config.yaml
n_layer: 19
d_model: 256
n_head: 2
n_kv_head: 2
head_dim: 128
d_mlp: 704
vocab_size: 8192
activation: "geglu"
norm: "rmsnorm"
norm_place: "peri"
norm_eps: 1e-05
positions: "rope"
rope_base: 10000.0
rope_fraction: 1.0
qk_norm: false
attn_scale: 0.0884
bias: "none"
tie_embeddings: true
parallel_block: false
extras: ["capped logits"]
init: "uniform"
init_std_qkv: 0.0245
init_std_o: 0.00398
init_std_up: 0.0245
init_std_down: 0.00398
init_out_by_depth: true
optimizer: "adamw"
lr: 0.00225
beta1: 0.9
beta2: 0.95
weight_decay: 0.068
lr_head: 0.0109
grad_clip: 1.0
warmup_steps: 332
schedule: "wsd"
decay_fraction: 0.83
decay_shape: "linear"
final_lr_fraction: 0.05
batch_tokens: 65536
seq_len: 256
doc_mask: true
train_tokens: 315700000
steps: 4818
dataset: "wikipedia_en"
Each number is 128 + 32 x the weight over its row's rms, rounded and kept within 0 to 255. Layers, rows and columns count from 0. The size above them is the row's rms in percent of the matrix's.

# layer 4 MLP gate, 704x256, rms 0.0854, rows 216-218, columns 0-255
size [100  98 100]
[[172 131 144 131 123 130 146 184 111 115 133 129 207  96 118  94 218 140 152 176 165 122  92 117 125 181 193 119 166 143 137 141 174 116 101 149 152 138  95 112 119 126 140 138 133 112 136 120 137  73 143 153 143 144 136  77 105 127 124 154 116 103 103  88 139  46 126 150 133 113 120  96 122 106 104 176 108 157  54 139 132 132 119 174 181 144 155 138 112 119 162 157 133 153  64 142 120 104 180  49 177  50 150 136 132 108 190 181 163  84 124 121 125 180 109 137  86 122 158  82 138  77 116 144 179 134 109 108  62 118 122 153 179 154 139 139 123 155 127 178 147 125 144  71 104 156 146 112  90 141 120 117 156  85 138  84 105 149 115 183 140 154 113  27 183 136  99 138 143 107  81 114 152 195 117 117 107 131 121 105 122 120 179 121 140 135 153 178  85 157 151  84 128 122  90 129  88  99 150 100 169 151 179 148 140 148 177 156 121 136 125 146 141 165 173  92  93 161 133  93 171 204 111 152 190 174  82 122 128  93 145 157 157  78 137  56  43 141 141 149 166 117 140 168 129 157 146 127 113 163 132 112 151 163 129 100]
 [103 146 109 160 207 153 106 133 102 131  56 131 162  91 141 118 195  96 163  93 140 160 122 137  78 153 110  89  97 136 197 134 114 122  93 128 115  56 151 139 145 122 112 102 103 128 188 122 153 189 171 117 111 127 137 147 100 150 108  80 128  77 161 123  94 134  91 141 166 135 115 131 105 178  61 106 158 119 124  93  78 134 117 179 159 163 135 155 184 116 170 148 148 150  93 147 100 140 154  83 173 146  54 146 125 143 162 133  92 108 141 143  75 169 184 131  38 166 118  90 173 166 124 102 159 150  89 143 109  45 140 102 108 125 105 187  79 108 166 122  96 110 155  69 151  99  88 175 146  62  66 123 112 110 158  93 121 148 149 112 171 130 140 122  94 130  82 160 120  89 157 130 121 112 156 122  98 126 104 159 118 109 138 127 112 146 134 153  85  72 158 160 120 135  46 169 118 129 155  66 131 142 132 115 117 134 106 104 108 153 187 173 127 156 129 183 147 125  96  77  84  95 136 159  78 125 155  97 120 114 112 128 149 135 154 157 116 127 104 133 136 149  85 194  71 112 187  95 103  89 152 157 105  84 149 156]
 [127 135 140 119 109 152 156  55 103 153 128 119 183 167 134 138  89 148 105 170  99  93 152 133 145 148 149 148 184 107 205  71 104 108 128 111  74 190  77 174 136  98 191 183  87 146 106 122 140  43 126 177 190 143 142 170 135 124 174  91 150  81 115 105 106 139 139 105 155  62  97 215 118 183 126 104 151  82  95 141  99 151  82 131 189 102 126 183 147 120 149  62 136 181 122 145 193 124 124  66 148 149 165 145  98 151 108 140 114 130 108  60 128 188 164 163 103 114 143 162 110 168 116 113 111 128 165 164 138 122 125 181 114 132  89 145 152 178 113 163 199 122 123 117 103 126 118 145 145 136 136 170 132 157  52 113 105  95 118 149 157 178 100 132 154 104 129 113 123 123 131 111 154 167 109 129 123 148 135 153 136  95 158  58  86 136 101 112 117 125 128 125  93 143  14 121 152 153 129  97 113 130 160 156 135 139 144 159 123 131 113  68  79 138 123  69 150 112 158 136 151 133  92 142 180 161 113 119 118 134 150 148 146  93 113 163 105  89 117  96 122 128 135 124 113  88  67 109  73 101 122  88 171  67 130 106]]
# layer 4 MLP up, 704x256, rms 0.0877, rows 216-218, columns 0-255
size [ 99  95  96]
[[ 80 140 153 132 139 185 153 103 159 217 147 146  97 132 142 101 123 176 101 137 152 115 108 150 130 134 148 166 182 156 123 174 138 135 151 105 143 115 142 142 145 124 119 146 134 113 195 105 110  64  82 109 131 161  53 111 154 125 168 190 148 151 161 172 128 145 129 112  73 125 130 161  88 119 156 134 123 119 119 130 116 104 103 126 157  94  83 125  64 135  51 166  79 130 125  95  84 124 142 120 167 124 147 150 150 131 181 138 142 108  83 108 175 172 167 137 148  98 105 109 120 147 172 157 127 136 107 127 113 125 117 148 122 100  96 129  64 125 144 172 142 137 163 138 118 120  97 155  56  35 150 151 167  94 177  77 103  76 147 139 127 112 175 107 111 180 144 158 110 142 123 165 130 131 159 128 122  70 138 156 158 148 209 115 118  84 129 126  54 111 129 145 137 168 186  90 178 160 188 152 202 121 101 139 114 114 113  99  82  75 115 148 145 113 124  78 155  99 146 126 147 170  83  74 114 114 133 102 109 116 173 182 162  77  79 143 132 113  45 140 129 153 158 133 164 122  72 196  77 128 139 143 192 133 168 146]
 [133 122 164 146  74  78  95 144 124  80 176 153 199 148 124 165  93  81 102  83 121 135  95  69 157 147  62 133 101 145 172 168 131 101 116 133 105 109 105 132  96 125  98 165  92 175 134  96 148 168 201 104 185 131 112  87 150 100 125 162 147 108  87 141 143 128 126 155 148 156  93 140 129 118 156 112 123  97 147 186  95 132 132 112  72 160 131 141 102 143 111 159 127 142 129 150 136 180 146 133 143 181 125 144 171 154 177 128 199 119 105 124 119  71 114 100 120 114  49 150 206 182 170  80 100 118 132 137 141 111 146 160  88  55 156 118 178 116  91 102 197 170 110 131 160 180 161 131  97 123 145 162  73  45 134  91 119 114  74 143 145 135 127 146 113  94 163 155 154 165 140 103 172 103 127 159 150  79 136 102 171 165 111 115 109  56 149 115 100 136 161  92  80 154 106 125  78 160 134 121 141  98 191 106 165 157 109 142 153 170 129  93  81  95  62 121 143  97 110 126 139 140 165 149 160 174  95  80 150 145 110 157 104  98 136 153 216 101 189 104 113 131 157 111 150 154 164 135 110  89 150 135 146  96 118 107]
 [125 156 200  92 107 117 167  84 169 154 143 133  73 102  54 119 162 100 161 137 148 113 150 121  64 114 135 136 131 109 142  76 153 131 118 172 132  74 174 109 142  98 160 122  97 167 142 163 163  90 143 117 147 111 110  72 125 133 180  40  80 149  81 146 171  83 132 157 174 119 121  66  52 114 128 140 109 119 169 146 141  80 101 201 124 141 141 144 145 225 146 149 156 120 177 111 158 133 184 166  73 107 142  98 152  78 135 152 115 103 106 155 188  90 182 130 120 159 154  71  74 149  97  97 161 111 122 129 152  79  73 138 125 172 140  80 150 130 173  91 165 150 122 131 123 137  81  81 150 117 184 118 148 126  95  62 174 113 123 117 129 158 113 151 132 105 167 150 194 108 124 158 115 135 114 164 116  94 110 108 162 149 117  98 122 157 132 159  84 126 186 134  73 188 137 141 108  97 185 130 145 114 115 147 132 116  92 105 141 151  78 172 149 172 173 123 161 151 122  61 148 142 109 150 171 162 141 167 136 147 141 150 125  79 131 148  96 128 121 152  75 145 142  76 164 163  97 138 122 153 119 107 102 161 151 151]]
# layer 4 MLP down (transposed), 704x256, rms 0.0825, rows 216-217, columns 0-255
size [102  99]
[[ 91 121 109 158 157  79  78 104 150  89 149 187 193 169 148  94 156 151  93 165  57 134 123  85 151 107  99  89 149 137 120 141  67 122 127 100  87 134 168 225 113  93  93 110 157 171 118 124 184 136  74 143 126  77 120 116 114 204 168 159 132  99  72  87 152 104 141 114 104  97  70 164 159 107 135  98  47  84 108 143 147 103 109 209 191 153 195 216 155 147  95 121 148 107 128 161 121 163  84 143 154 113  89 175 108 107  81 141 107 170 106 100 112 150 135 128 150 174 142 101 135 109 137 132 130 110 167  87 136 174  94 152 170  85 127  92 156 138 111  80 134 149 150 114 131 187 120 129 138 173  73 169  95 139 142 153  91 168 126  69 172  99 172 176 125 122  90 167 163 142 163  84 131 122 144 184 159 151  86 118 219 167 121 166 122 119  89 151 105 131 161 153  81 146 124 113 125 116 158 129  92 105 116 187 145 106 169 147 129 149 118 132 171 146 113 147  90 136 135 153 125  79 161 152 119 138 126 146 143 151 115  99 130  95 170 146 109 148 126 135 112 147 178 126 143 125 159 107 141 154 147 120 125 179 164 112]
 [102 124  56 146 161 208 129 134  94 168 105 120 160 150 160 179 177 189 144 135 154 116 132 141  99 138 161 143  96 116 138 108 123 150 113 103 114 131 130 142  86  93 124 149 165 111 174  98 101 165  80 110  99 150  99 126  79 170 162 134 122 148 142 142  99 169 136 113 144 166 173  74 100 106 106 105  76 120 138 104 164  89 142 128 194  93 136 175 136 139 171 122 108  82 128 180  91 143 165  84  61 110 147 124 138 170 108  99 101  99 113 109 155 136 132 120  94 128 173 109  83  91 171 130 167 126 153 154 136  97  68 144 151 204  77 120 111 172 197 202 113  80 122 137 104  76 143 125 111 180 132 137 147 148 117 155  47  86 176 150 136 100 130 159 139 125 135 111 167 100 117 116 161 193 154  92 110 116 164 136  93  49 126 151 126 153 109  70  93  94  57 123 172 157 126 103 133 121 159 137 124 193 135 122  95 135 137  81 149  83 108 120 140  99 178 123  83 154 120 144  30 193  99 109 111  62 142  97 104  83 163  84 126 126 133  76  76 131 134 125 171 141 101 134 114 142  84  94 166 120 142 142 124 134 118 126]]